Weights of a small GPT-style language model, trained from scratch on English Wikipedia: 332M tokens.
Each number is 128 + 24 x the weight over its row's rms, rounded and kept within 0 to 255. Layers, rows and columns count from 0. The size above them is the row's rms in percent of the matrix's.

# layer 2 MLP gate, 704x256, rms 0.156, rows 228-245, columns 128-255
size [ 95 110  98 102  91 100  96 105  97 107  96 102  96  99  99 106  97 101]
[[102 145 141  98 139 169 119 138 138 109 145  88 106 144 133 125 106 127 121 131 126 135 122 120 109 114  85 148 146 109 133 132 122 128 146 117 101 100 103  91 151 102  94 138 134 100 161 126 119 105 139 121 105 129 127 106  91 145 120 106 153 125 163 100  97 126 107  62 147 145  77 120  74 138  86 158 115 131 118 123 150 119 108 120 118 159 123 149 116 142 117 113 143 125 148  57 115 114 124 130 136  83 121 138 132 134 147 120 116 155 158 153 120 131 158 152 126 127  96 142 130 149 166 108  95 132  91  93]
 [123 106 152 131 122 149 134 156 135  95 125 144  90  99 130 132 154 156  92 160 110 137 148 125 100 138 137 126 112  85 114 143 136 147 118 130  99 131  92 148 150 120 121 128 148 120 156 144 111 140  91 148 102 112 106 129 124 171 111 138 152 145 122 151 135  83 201 131 166 136 188  93 137 135 113  96 136 149 126 121 113 102 145 158 129 140 186 179 140 156 104 117 125 107 146 113 129 144 153 136 136 123 117 127 108 142 127 129 114 160 143 132 156 106 141 160 131 145 136  88 112 122 159 139 129 115  80 157]
 [142 124  95 106 111 119 129 145 105 142 115 116 156 130 129 132  63 126 127 110 121 145 103 185 119 203 155 125 124 150  90 169 125 111 126  97 170 130 127 150 159 103 126  99 153 119 111 135 138 141 114 136 129 167 145 139 157 184 109 122 162 171 127 143 185 101 155 165  92 164 175 152 132 135 142 152 110  88 135 131 158 141 163 118 133 125  87 124 153 108 143 122 117  64 109 124  87  99 124 144 121 139 145 121 103 110 145 135 150 153 143 118 126 183 111 139 126 137 114 105 136 110 110 150 122  94 129 138]
 [141 116 135 151 121 113 138 132 152 154 143 137 104 120 103 146 149  84 113 149 139 119  84 156 121 146 147 146 126 127 124 153 168 120  74 174 104 117 143  94  97 114 112 150 107 145 158 141 140  98 103  81 145 117 140 168 134 118 145 100 100 100 101 149 171 142 134 134 131 145  58 101  97 137 128 118 109 143 114 135 162 133 137 147 133 121 105 149 112 146 148 112 127 121 106 152 124  88 138 182 155 136  95  77 112 137 159  75 129 165 126  76 102 112 138 115 157 132 186 159 161 113 139 146 110 129 134  97]
 [128 146 154 106 112 150 140 119  61 153 128 147 131 158 151 148  80 143 127  94 143 148 123 131 110 122 147 150 168 139 116 110 154 102  95 132 113 125  88 150 134 123 153 145 150 118 159 118  83 129 107 111  89  99 159 128 122 160 111 143  94 144 119 142 134  65 142 140 136 145 130 131 158 122  77 155 121 125 114 122 112 115 148 116  79 124 117 120 127 150 127 171 111 123 120  92 146  82 146 144 120 141 106 126 121 104 114 130 134 166 130 124 153 128 133 164 120 141 133  86  96 173 135  93 128 123 156 136]
 [120  89 135 125 135 118 110 109 130 104 164  91  97  80 107 178 189 126 129 162 123 146 115 139 103 127  92  91 161 135 134  92 148 160 127 158 107 147 175 146 127 131 152 169 130 156 112 134 127 123 128 160 113 119 176 101 136 134 105 141 137 107 155 147 149 150 116 130 160 134 122 130 126 139 160 105  85 144 110 130 141 171  95 151 136 131  77 118  83 136  92 112 144  74 161 110 167 148 102 127 141 127 130 113  83  93 127 116 112 107  82  94 130 117 132 125 129  93 107 127 140 146 115 154 129 136 142 151]
 [ 76 130 135 142 119 104 152 116 121 171  90 152  75 137 136 115 115 130 118 120 112 133 151 134 134 191 150 158 116 135 103 155 160 154 121 127 121 113  99  94 142 134 120 126 137 152 151 128 108 108 155 113 128  95 131 131 179 184 151 140 119 125 126 106 128 102 131 137 132 147 131 166 163 114  67 123 102 103 151  70 131  85 122 156 169  86 150 159 159 117 119 151 104 111 128 131 195 161 139  84 103 122 128 138 123 153  80 121 109 145 138 139  66 105  59 130 146 128 155 148 122 143 125 107 117 152 115 117]
 [128 168 114 127 164 104 126 158  94 154 122 105 186 156 179 119 140 103 107 119 117 134  82 120 133 113 155 153 160 146 118 117 126 133 152 150 117 129 127 143 125 119 109 149 144  65  85 123 118 152 182 118 117 123 145 144 105 116 146 133 122 119 178 181 127 132 135 126 127 164 102 127 113 162 101 153 165 134 102 131 109 120 128 131 117 131 129 147  88 118 173 162 137 105 153 111 112  75 144 105 136 120 123  97  89 121  87 109 110 146 111 159 138 102 140 166 133 122 123 101 112 143 138  99 140 137 107 125]
 [149 157 125 125 113 103 172 116 115 138  97 119 118 129 101 109 134 129 100 101 151 159  97 172 119 136 167 165 106  79  85 127 126 113 128 137 114 126  96 116 138 116 144 153 107 135 149 138 100 106  77 115 146 128 107 128  99 139  85 122 134 138 151 139 140 125 163 115 110 152 112  89 164 142 150 135 152 153  83 158 131 113 136 119 124 124 149 141  74 129 115 134 108 141  94 129 179 109 157  99 126 116 109 123  92 168 170 159 137 156 161 127 184 112 159 154 111 143 137 104 127 110 175 129 153 112 121 106]
 [106 106 137 137 139 151 109 144 119 173 147 147 108 107 117 105  93 130 151 104 140 125 163 110 117 139 123  77 143 128 130 103 143 177 107  91 121 104 115 136 132  94 140 110 144 100 156  73 123 138  75 140 136 109 137 171  97 125 145  87 148 132 109 128 169 109 129 155 118  96 114 173 119  99  87 124 104  97 114  84 155 152 111 146 107 152 110 161 178 162 122 138  99  60  85 109  94 125 148 105 174 156  83 115 146 156  80 124 142 183 136 106 172 106 142 118 130 177 168 123 170 129 146 163 115 111 155 141]
 [163 120 113 120 120 122 111 148 129 133 124 155 135 125 112 119 143 118 134 122 124 124 120 116 142 100 144  99 111 121 126 131 110 145 145 110 141 116 150 124 160 115 143 132 138 128 110 142  60 128 180 121  92 144  93 166 136 129 123 119 140 100 136 150 127 113 141 113 100 141  95 138 130 141 150 178 126 112  98 163 117 119 125 135 184 141 129 132 112 172 164 154 135 134 142 144 117 135 191 145  87 105 129 121 138  68 121 127 146 128 107 153 124 138 180 153 134 153 151 127 144 170 166 113 102  96 134 114]
 [109 108 136 105 151 119  96 126 112 134 131 142 146 137  93  93 151 109 103 110 125 120 155 132 162 117 145 113 156 132 178 106 122 110 123 126 145 102 146 160  98 148 101 141 124 134 148 137 137 127 129 120 100 110 108 145 137 159 127 105 128 109 157 153 118 137 158 142 123 145 108  93 135 159 117 123 140 108 120 154 104  91  84 159 116 166 113 147 134 145 133 120 152 141 122 110 142 157 152 102 122 141 134 122 133 109 138 105 148 191 147 110 126 115  89 187  90  79  94  93 136  67 135  88 127 134 124 140]
 [ 88 139 110 146 131 147 109 118 118 143 143 113 114 131 136 156  77 144 147 116 117 136 145 128 132 136 134  78 115 141 170 156 110 106 136 104 132 122 159 157  77 105 128 148  82 173 156 152 131 114 131 123 135 157 126 152 163 121 127 156 128 128  89 118 134 140 158 139 113 165 150  76 143 168  93  96 101 171 133 175 159 120 151 106 158 126  90 100 151 117 167 130 160 165  96 181 130 122 159 160 134 116 144 119 143 110 165  88 156 102 101 115 126 157 126 134 131 190  96 140  93 110 108 117 109 141 135 102]
 [115 120 158 114 154 109 132 127 134 144 167 120 137 143  99 107 127  95 144 128 140 108 151 131 153 185 111 110 154 142 116 156 123 154 120 122 146 125 165 106 145 104 131 106 126 108 131 133  96 131 165 108 123 122  91 153 156 180 144 123  88 115 117 149 124  97 135 116 128 119 165 132 107 125 142 148 114 117 104 142 137 171 159 132 145 142  96 137 133 143 128  95 110 145 141 130 123 124 113 158 141  95 145 156  94 101 119 153 145 104 130 110 139 132 123 116 135 164 138 155 106 122  89 150 114 168 143  86]
 [149 138 125 112 162 164 139 107 117 114 161 191 147 153 152 118  83 155 107 131 141 157 143 138 167  98 125 138 104  83  97 113 149 132  77 117 119 114 144 129 132 139 178 152 165 151 115 126 115 151 154 144  98 164 143 117 124 169 100 126 132  78 147 122 133 136 102 130 115 119 120 155 107 122 139 157 168 139 122 106  89 131 155 175 132 121 146 117 136 135 109 142 113 135 179 147  95 154  72 118 153 146 122 116 146  96  78  75 108 131 125 106  87  96  97 104 122 155 172 108 129 123 171 135  98 170  84 130]
 [105 148 125 145 104 135 100 133 153 105 140 128 135 158 117 145 151 167 164 164 117 165 117 140 129 136 164 104  86 105 168 126 126 153 126 138  79 124 147 112 108 124 112  83  95 140 155 123  91 157 101 138 105 129 103 169  76 117 120 117 115 130 161 146 127 100 152 102 141 129 149  89 133 140 139 161 146 134 176 136 162  82 127 116 157 130 126 152 115 172 130 131 116 115  48 110 102 107 154 170 167 168 142 123 106 126 106 142 130 105 163  66 130 153 156 112 131  97 159  87 141 108 160 146 119 147 114 140]
 [151 152 109 109 122 145 101  95 115 144 139 107 164 134 113 112 115 117 157 156 146  87  93 157 117  62 155 120 125 132 153 130 110 150 115 155 122 104 130 124 121 113 106 148 168  60 174 162 138 177 118  87 132 120 117  98 147 176 164  75 102 152 115 110  97 139 133 121 162 166 132 125 123 136 125 145 138 133 183 143 144 115 100 132 145  93 111 157 128 178 146 178 132  99 127  98 131 116 155 115  95 123 104 151 113 136 159  96 105 116 113 131 186 146 127 126 143 116 138 139 121 138 147 170 111 143 115  80]
 [145  97 148 116 139 128 129 149 154 121 148  97 113 118  72  96 117 106 125 128  74 124 131 136 120 121 161 173 123 137 108 113 106 108 112 113  99 117  97 101 144 113  98 140 151 149 119  84 111 139 146 127 131 126 121 111  83 123 147  73 156 183 160 132 121 134 110 101  90  91 151 143 113 128 150 128  81 149 107 122 107 121 123 143 125 100 125 149 103 113  98 130 126 139  95 117 153 127 128 155  86 129 143 151 128 143 126 109 119 153 160  92 114 202 129 113  91 114 124 126  97 105 127 156  62 109 105 127]]
# layer 2 MLP up, 704x256, rms 0.155, rows 228-245, columns 128-255
size [ 90 113  92 102  97 110  95 100  97  99  94  99  97  98  96 104 101 109]
[[157 164 184 108 156 178 105 105 111 114 140 100 124 156 102 111  80 133 121 130  88  98  94 138 117 113 112 107 104 153 158 113 173 162 137 122 140  99 115  98  96 115  92 149  91  83 120 120 106 147 110  96 125 125 116  97 146 123 114 139 129 130 123 108 112 130 121  95 143 133 111 149  90 134  93 160 107  72 105 128 117 119 137 123 105 130  75 125 103  89 135 155 145 117  87  52 124 124 114 130 198 125 141 133 110 130 119 129 108 142 151 143 154 162 167 146 134 146 107 121 153 120 138 123 138 124  85 117]
 [134  72  97 134 112 157 157 119 169 141 104 149 121 121 127 105 159 110 180 146 166 161 163 153  97 125 138  55  93  99 146 139  97 123 114 137 143 116 130 165 116 139 147 108 128 134 186 125 127 108 131 122 137  94 128 110 138 160 139 112 140 123 140 177 139 148 119 159 126 144 126  83 115 127 128 134 143 164 139 129  92 155  87 134  97 129 138 141 104 129  90 115 146 164 121 126 164 183 144 105 161  80 113 145 154 150 204 143 110 122 125 117 126 139 133 171 142 152  95 153 134 116 146 127 171 108 128 167]
 [114 128  89 112 129 121 115 125  89 142 116 144 203 102 127 105 107  74 149 116 115 133 103 140 119 178 170 112 112 159 117 137 115 139 161 125 168 152 115 128 132 148 108 124 104 135 136 129 116 123 132 109 139 162 147 153 126 158 126 151 128 149  84 161 139 113 145 131  98 139 104 141 148 103 129 121 119 112 116 108 161 124 152 135 143 109  96 108 149 116 162 132  99 110  97  79 119 126  74 125  98 118 161 144 161 147 125 154 118 151 126 138 120 135 122 110 105 123  90 141 131 120 116 141 122  99 129  93]
 [142 143  99 121 138 102 140  94 121 143 104 102 130 146 174 114 122 107 108 136 136 147 143 136 134 139 108 118 133 146 126 119  93 149  85 115 123 138 108 118 160 149  90 147  69 128 145 161  92 118 132 141 111 145  82 127 140 124 131 105  95 175 120 111 144 116 130 137  78 109 101  77  69 170 148 158 136 105 112 148 119 112 165 136 155 183 156 111 102  98 121 132 127 167 132 116 141 119 136 144 132 102 155 128 105 131 131 152 110 171 143 131 135 137 125 119 163 137 162 146 120 132 129 127 144 171 139 150]
 [115 163 128  99  74 110 168 132 144 122 136 115 137 121 144 136 107  94 142 130 106 114 134 133 166 108 131 152 145 165 116 106  88 138 129 165 130  73 136 116 107 106 157 128 149 172 109 132 138 125 117 123 132 118 150  88 138 160 137 160 101 111 112 120 132 132  94 136  95 123 114 124 150 113 173 131 119 128 132 147 113 148 120 114  64 108 161 143 138 137 127 144 100 141 145 123 105 180 147  86  58 151 147  94 141 141 142 126 151 144 142 127 123 100 114 107 156 153 121  66  83 122 149 108  97 125 157 136]
 [171 132 122 152 124  98 129 136 130 132 134 121  83 122  70 167 108 135 120 134  91 113 131 156  58  93 112  75 128 126 115 137 164 173 136 185 111 129 162 115 122 120 153 110 158 165 136 119 118 162 136 132 108 126 143 103 128 130 144 132 108  85 130 102 121 121 105  95 147 163 119 140 116  86 171 134 123 117  91 144 131 128 120 134 139 129 100  94 138 143 125 148 172  88 136 118 147 115 119 133 119  91  83 161  76 100 112 146 132 106  76 145 128 102 138 119 149 139 138 113 130  89 139 117 138 122 112 140]
 [124 121 145 138 124 123 134 193 129  84 131 143 135 132 175 124 137 142 103 108 114 144 113 146 146  95 116 131 116 112 161 102 120  93 112 157 123 105 143 147  68 120  93 123 109 129 123 107 129  97 112 131 165 143 105 134  92 123 115 165 123 126 168 129 106 120 126 161 120 117  98 112 128 135 157 130 189 112 143 174 151 109  74 107 133 158 118 118 102 122 173 106 140 113 129 109  94 118 110 196 136 107 133 170 143 105 154 153 141  71 128  86 160 133 171 128 127  95 120 100 105  98 100 161 155 110 140 123]
 [120 147 135 123 186 185 152 117  98  92 113 143 148 156 166  82 127 147 154 153 113 161 119 148  98  94 140 151 159 135  93 118 114 130 178 139 137  99 113 150  93 125 113 137  85  98 138 145 149 106 167 144 145 110 106  86 104 144 119  78 139 144 187 152 126 100 111 144 107 109 132 156  88 183 140 128  64 100 110 153  98  90 105 172 129 117 133 152 137 126 161 160 151 135 130 131 130 148 123 125 100 115 135 141 116 141 117 134 131 108 132 117 112  70 178 104 111 112  98 110 116 168 116 105 177 117  99  90]
 [104 109  85 159  79 118 168 140 136  99 124 120 161 129 125 184 106 155 170 129 156  88 108 157 125 153 123 125 129 112 108 101 138 170 133 114 134 147 124 155 120 145 125 178 141 138 135 128 134 140 107 135 139 113 129 122 106 103  93 153 117 111 176 169 179 121 155 128 133 145 148 160 163 170 174 141 142  93  80  62 121 137 135 114 114 108  95 116 135 152 115 125 101 151 119 121 147 100  82 124 114 127 164 124 136 154  79 132 183 102 110 112 119 106 158  87 161 145 163 140 159 179 130 135  90 164 131 109]
 [123 154 123 114 129 138 142  78 125 135 182 135 140 139 156 133 109 154 147 126 135 108 123 112 148 146 104 109 141 134 114 148 148 124 168 130  87 114 142 116 123 101  87 119 138  69 146  79 184 141 111 168 141 137 150 141 148 140 118 106 121 137 105 110 172 105 132 147 142 140 128 119 113 123 127 142  57 121 132 133 126 140 138 140  95 104 146 150 104 124 138 128 132 115 119 121 141  90 160 144 161 136 110 122 122 171  98 160  80 190 142 135 116 104 158 100 112 193 147 139 128 138 132 139 110 156 109 127]
 [166  83 155 127 118 128 145 103  91 119 131 118 102 103  97 169 136 135 105 141 117 128 143 157 104  81  99 140 167  90  97 102 114 124 109  76 147 132  50 143 148 119 122  89 102 132 184 103 107 136 133 148  87 150  68 169 119 113 126  94 171  70 129 132 120 135 110  88 142 128  98 118 144 127 112 155 146 138  68 133 148 162 100 156 178 124  82 146 123 111 133 152 122  96 130 123 132 127 146 134 128 156  98 131 120 104 120 136 124 125 141 145 112 125 169 129 113 175 177 135 142 146 170 114 147  87 100 134]
 [139 129 104  75 174 125 133  84  88 124 111 103 153 144  74 162 150 116 108 117 162 151 165 110 127 148 104  96 158 150 130 144 122 138 159 115 161 100  82 147 112 176 120 127 140 121 114 127 134  93 133 146 151 127  75 124 153 102 116 127 202  76 144 130 126 157 141 127 145  89 108 101 120 114 115 146 152 100 116 145 156  99 126 131 114 132 127 155 140 114 145 130 128 114  98 138 104  99 125 139 133 149 143 147 119  99 121 104 154 123 160 128 125 115 137 179 106 139 130  86  93 125 109  93 126 118 155 147]
 [129  95 130  95 126 142 149 126 175  93 119  87 147 165 109 110 104 131 105  82 124 109 149 131 138 113 108 167 161 144 120  78 130 141 143 131 103 122 118 160  96 151 121 114 123 134 125 184 107 152 160  95 124  95 115  85 111 101 124 130 143 127 127 115 161 107 144 122 162 101 138 119 107  93 154 175 146 123  73  93 100 142 138 107 121 137 130 138  98 128 127 121  81  88 119 104  99 151 106 129 105 131 149 153 135 109 110 130 116 149 149  84 133 144 142 187  91  91 174  95 122 119 121 162 155 149 163  99]
 [137 130 142 112  87 108 125 143 130 135 107 128 144 148 111 159 131 109 133 128 152 146 104 118  86 135 103 106 116 127 133  84 137 104 129 111 108 120 140 149 126 111 152 105 168 107  90 116 124 106 147 115 121 136 107  78 141 106 100 126  77 115 109 140 166 209 139 145 104 112 164 121 122 113 138 119 149 120 116  96 152 133 107 107 112 116 120 108 120 110 118 148 154 119  91 134 123 116 104 125 153 118 110 147 116 128 105 111 122 122 137 126 168 109 171 189 118 143 182 110 129 177 125  86 136 126 132 114]
 [120 142 144 124 164 139 140 124 103 142 123 147 156 134 157 127  89 135 134 134 103 126 130 133 153  98 147 108 114  80 130 119 122  94 109 130 123 141 174 140 182 155 184 149 143 140 135 151 107 121 149  85 102 146 136 120 135 178 119  92 140  86 141 155 212 148 117 126 133 121 139  88 129  90 179 168 132 115 131 109  94 122 161 143 105 131 133 149  99 131  94 122 143 149 130 151 110 131 142 144 132 113 115 149 147  82  74 112 110 128 116  71  68 132 105 127 118 136 165 108 137 124 140 138 112 180  98 134]
 [100 153  93 144 143 126  82  97 124 139  88 128 119 143 139 123 103  75 132 147 116 149 184  98 125 111 122 152 149 126 122 156 103 134 133 113 119 137 122 110  78 153 133 176 147  67 130 114 161 114 145 116 161 124 120 163 125 123 149 149 108 113 123 114 148 156 113 119 128 151 134 184 120 100  92 123 147 139 147 141 129 132 125 135 113 121 143 143 131 125 129 135 111 138 164 141 141 128 133 106 133  80 128 159 104 156 143  93 128 107 130 144 105  79 126  87 113 135 114 148 135 118  88 150 168 126 140 137]
 [142 169  78 139  93 115  96 152 165 101 149 108  95 157 116 120 110  94 132 142 118 132 130 133  68 127  89 110  94 132 103 122  99 141 117 130 137 118 116 167  97 124 141 165 123 169 124 125 106 130 134 117 168 115 124 142 115 199 154 142 144 121 141 132 155 104 138 177 126 138 145 126 125 150 127 157 101 140 131 141 147 115 129 115 116  86 125 113 140 110 172 154 111 117 160 104 121  85 113 159 136  87 138 143 136  69 141 107 170 177 107 156 122 134  85 111 140 112 151 131 129 147 133 132 129 148 126 127]
 [139 104 147 102 138 151 139 147 156 158 117 119 101 140 154 139 131 144 156 143 134 121 134 105 116 108  97 126 136 150 125 145 124 142 143 103 148 112 125 111 150 119 123 126  84 136 122 142 137 159 163 147 116  92 115 130 109 169 142 153 123  89 148 141 118 119 130 110 147 117  75 102 179 113  96 112 142 134 111 151  98 109 176 118 110 137 145 127  85  64 187 133 168 121  63 103 127 117 135 129 110 120 154 136 156 139 163  72  86 166 154 155 140 146 110 133 119  92 152 139 173 139 104 104 165  91 129 118]]
# layer 2 MLP down (transposed), 704x256, rms 0.142, rows 228-245, columns 128-255
size [ 94 109  96 102  98 104  97 102  95 106 100  99  88  98  95  98  99 101]
[[136  93 103 101 165 109 155 147 113  91 115 167 143 126 117 116 126 148  89  87 175 133 144 165 160  88 154 113 169 149 132 116  72 109 115 114 132 114 125 111 116 111 121 111 166 121 124 127 137 165 124  93 125 132  96  96 143 120  91 127  95 140 100 102 149 126 142  87 103  87 114 133 160 153 118 135  98 113 114 100 127  87 179 111 116 159 151 173 171 131 150 129 139 146 150 144  86 132 138 145 121 133 154 139 122 185 141 115 141 121 129 167 109 146  99 172 114 181 113 122  97 149 128 125 175 110 158 148]
 [111 129 123 100 118 125 176 104 121 157 157 161 137 152 124 113 146 105 154 124 150 110 153 108 122 111 146  81 139 139 116 135 105 137  94 142 117 110 139 116 124 124  95 106  97 126 112  88 104 113 124 158 136 134 152 100 143 175  96 140  69  87 139 123 126 135 124 164 123 108 129  85 138 126 120 105 144 128 153 108 135 185 163 106 149 158  89 144 107 132 132 166 125 164 135 127 150  84 163 129 130 126 112 105 162 161 193 128 111 105 109 123  92 143 129 141 173 131 155 116 116 139 161 120 191 117 108 144]
 [150  86 138 130 132 147 115 148 156 144 130 106  56 175 121 102 166 136 105 161 158 125 156 105 107  87 114 139 151 101 140 104 145 134 155 155  88 123 109 151 104 165 170 107 130  99 160  90 163 118 122 136 129 117 106 124 135 134 133 116 104 142 136 112 105 149  84 126 135 124 135  64 120 109 120 128 156 122  75 108 142 141 148 179 157 143 165 134  94 137 135 114 168 145 175 138 142 132 158 142 113  96 105 133 104 109 129 135 141 147  94 123 103 117 131 133 147 134 143 122  89 113 119  73  86 193 120  88]
 [104 130 142 126 130 145 100 133 188 100 102 142 127 136 128 141 142 173 165 117 134 132  92  76  96 139 163 189 139 116 108 141 153 105 152 122 122 112 138 130 129 121 157 155 141 132 111 164  95 148 131  97 122 142 149 150 102 147  97 117 135 128  81 150 164 169 171 134 135 155 145 178 127 116 139 124 110 140 131 104 113 145  94 118 122  85 141 105 142 150 145 153 136 125  86 164  88 131 136 100 105 102 159 103 103 108 151  43 119 117  87 115 130 140 116 155 151 104 104 140 133 154 148 155  84 109  81 103]
 [138 138 159 135 130 127  95 145 155  94 123  92 116 120 138 100 101 116 115 122 130 115 120 146 177  77 163 128 131 167 148 175 122 153 100 106 109 131 113  91 108 172 128 124 133 119  92 168 152 136  76 132 116 139 121  92 118 128 116  76  73 120 108 117 164 133 130 126 100 105 116 125 136 122 139 181 148 145 127 152 129 148 130 122 100 137 123 153 127 134 162 121 144 133 140 132 130 153 142 111 149 148 124 164 158 126 129 117 100 134 112 133 112 126 109 105 180  88 166 150  85  74 105 119 105 110 143 159]
 [135 117 129  92 137 139 106 128 139 134  94 127 156 147  93 173  73 122 140 179 111 136 150 159 136 136 153 151 127  89 156 120 152 100 156 155 121 114 141 175 135 118 104 124 135 142 124 103 128 135 142 179 120 107 158 147  98 142 140 151  56  78  70 116 102 146 133 106  92 155 139 155 124 142 138 151 143 133 144 180 151 132 132  92 104 133  92 150 111  93 152 185 134 151 134 145 135 151 182 100 130  66 143 149 132 110 124 122 131 125  99 127 141 112 148 169 133 144 102 131 136  85 123 127 145 106 156 120]
 [153 146  98 173 102 147  82 151 127 117 124 158 130 126  92 135 142 163 121 146  96 147 105 125 152 139 103 110 111 124 118 126 113 106  98  92 116 131 103 106  98  80 135 133 161 142  96 152 166 187 120 119 175 149 112 106 124  94  99  97 166 159 113 117 168 151 132 115 111 128 154 105 130 119 129 142 143 144 133 107 105 145 168 178 118 136 148 106  89 142 109 114  99  94 106 109 100 138 110 185 135 126 154 139 123 113 125 129 111 134  91 160 126 102 129 130 123 117 139 137 121 145 146 106 112  96 128 140]
 [130 123 152 112 136 154 149 140 165 123 110 113 162  98 137 126 151  92 124 105 130 168 109 133 103 119  84 131 128  96  95 141 101 120 129 113 118 120 115 148 118 139 159 160 138 133 128 150 149  79 128 131 101 120 117 130 115 122 156  87 148 157 118 134 117 149 108 120 125 119 119 163 115 150 104 108 158 104 137 111 140 118  89 119 104  74 115 102 134 114 147 141  94 111 115 135 109 137 103  89  96 103 102 162 151 171  98 165 162 156 114 125 119 111 161 123 110 167 133 160 133 153  96 180 141 121 116 111]
 [103 163 130  99 164  77  82 150 118 100 100 101 147 137 109 148 150 126 130 132 171 134 161  86 102 137 117  80 175 152 113 168 116  89 102  93 143 117 122 107  90 161 111 133 138 117  87 131 141 145  96 115 121 137 174 120 133 115 176 116 123 118 131 152 110 111 108 144 141 136 121  97 102 158 149 141  99 109 104 116 131 142  95 123 124 100 141  91 164 160 125 123 137 113 122  96 129 150 103 142 118  84 134 165 109  90 121 111 163 122 133 150 120 121 136 144 129  56 112 120 120 138 114 121 189  99 140 107]
 [140  99 151 126 128 116  99 132 123 156 131 181  88 125 120 106 112 144 151 138 172 127 141 113  97  96 167 122 122 157 126 120 123 135 136 102 145  99 162 133  77 117 161  79 144 143 108 141 106  72 120 148 141 100 111  74 112 121  98 111 116  75  88  93 121 135  78 169 107 101 105 158 130 116  90  98 132 140 165 122 106  96  63 114 122 154 120 165 162 158 153 108 130 115  81 145 138 111  97 125 124 118  99 140 148 121  96 111 110 129 147  87 136 101 100  93 155 151 123 130  93  98 152 127 133 101 130 136]
 [138 107 145 103  85 147 117 122 125 181 139 123 178 117  97 114 172 169 123 122  87 120  87 133 128 125  91 161 123 104 117  95 119 178  93 147 156 154 162 146 144 138 134  99 133 120 122 133 114 150 155 153 152 172 159 161 141 105 175 114 138  95  92 154 127 143 106 127  76 134 137  88 147 130 108 144 112 148  92 147  90 144 105 126 143 114  75 154 134 160 145 181 142 146 104 146 123 142 164 159 132 109 126 159 126 122 137 107 145 178 156 133 174 120 183 145 133 154 158 135  74 172 151 122  90 117 117 148]
 [136  87 125 158 135  98 164 127 148 143  80 101 106 130  95 147 128 153 145 150 159 163 134 139 138 161 142  99 107 106 109 117 154 130 164 140 106 146 141 175 130 100 138 120 132 138 171 143 112 165  84 124 145 194 106 160 175 127 103 115  88 122 141 125 134 153 120 111 112 127  93 152 147 117 125 144 107 113 132 134 116 186 107 121 118 122 116 152 158 145 103 152 146  96 135 118 112 131 144 139 121 124  94 114 128 216 119  79 133 126 136 104 121 133 137 166 124 125 102 153  94 133 157 141 144 127 136 116]
 [114 113  98 122 142 111 157  80 106  89 169 122  88 144  91 124 141 117 155 123 159 103 153 109 111 109 114  71 178 129 133 142 157 165  75 108 118 112 141  93 136  92 127 126 121 175 135 141 131  95 130 158 102 124 122 143 105 155 104 133 133 145 120 116 167 157 156 159 134 129  97 135 127 152 112  98 161 130 119 165 121 129 127 134 173 155 158  88 129 111 166 160 158 194 147 144 116 131 107 134 134 147 126 123 135 103 129 108 112  83 113 111 135 114 137  88 140 177 142 120 112 157 113 121 108  90 133 158]
 [134 110 173 146 134 146 137 159 122 115 124 106 137 109 117 123 172 124 133 121 129 179 147 189 118 116 134 105 144 139 175 108 161  99 139 128 110 115  99  89 125 123 121 121 121  98 152 154 161 120 117 145 130 125 134 120 119 124  93 122  95 132 124 154 165  95 110 101 127 117 129  81 119 155 136  97 120 122 122 173 130 130 122 118 114 117 105 117 101 185  92 115 115 173 153 152 147 121 123  83 156  98 144 163 117 140  79 170 105 152 132 122 164 110 128 127 104 125  99 141 122 141  80 143 198 155 129 138]
 [170 153 150 123 147 135 135 182 120 118 129 120 180 134 130 138 123 148 146 159 112 111 122 135  98 149 134 111  71  98 154 115 148 147 127 106 130 144 164 118 148 110 152 109 158 130 119 137  86 172  95 156 137 135 137 117 133 156 137 140 122 163 107 161  89 138 108 157 117 129 132 119  95 116 123 141 133 140 133 119 136 104 133 131 117 129 120 179 135 101 152 153 159 112  96 125  94 147  84 147 140 114 118 113 139 155 117 128 106 165  87  66 170 107 121 138 139 138 134 146 139 110 165  91 119 146 144 162]
 [134 156 137 137 135 139 104 113 156 121 148 146 152 153 120 123 147 144 113 123 158 111  91 135 140 129 126 144  81 112 161 118 138 129 151 124 112 139 141 133  71  98  64 117 101 107 123 140 142  75 127 147 128 135  99 118 133 110  91 133 118 121 139 119 142 107 162 121 133 100 134 144 136 144 115 153 116 148 170 120  81 131  74 172 133 126 138 104 104 143  99 127  91  74 150 119 114 154 141  92 153 123 146 170 170  71 151 148 145 115 175  90 120 142  96 143 132 114 141 134 148 157 119 159 128 105 140 102]
 [100 135 142 144 112 142 149 152 107 138  80 145 131 129 144 141  73 154 146 115 129 147 182 102 144 149 107 158 124 140 114 136  92 156 118 136 115 150 165 124 134 119 107 131 149  89 147 146 135 170  84 118 109 166 136  84  88 136  95 144 173 111 119 139  94 103 102 157 100  99 138  99 105 139 112 168 166 128 131 154 140 144 146 142 150 175 121 136 178 113  94 143  92 117 141 122 118 132 102 101  72 140 170 143 132 152 169 149 143 125 139 140 102 115 126 108 107 106 116 171 164 101 139 125 133 156 156 118]
 [148 124 109 147 139 129 131 172 114 133 175 135 146 134 135 121 164  88 146 126 179 130 104 114 140 112 126 123 115 111 135 159 149 125 190 119 122 126 150  91 112 191 185  86 127 140 134 162 158 148 116 148 134 130  98 119 132 120  86 126 126 143 153  94 128 174 149 109 115  94 109 112 131 131 132 145 161 112 133 106 170 143  90 144 155 163 123 143 154 159 132 176 179 130 132 174 137 184 134 110 115 133 122 219 141 129 159 111  92  86 130 153 126 128 173 127 109 135 160  95 134 163 104 145 130 113 145 155]]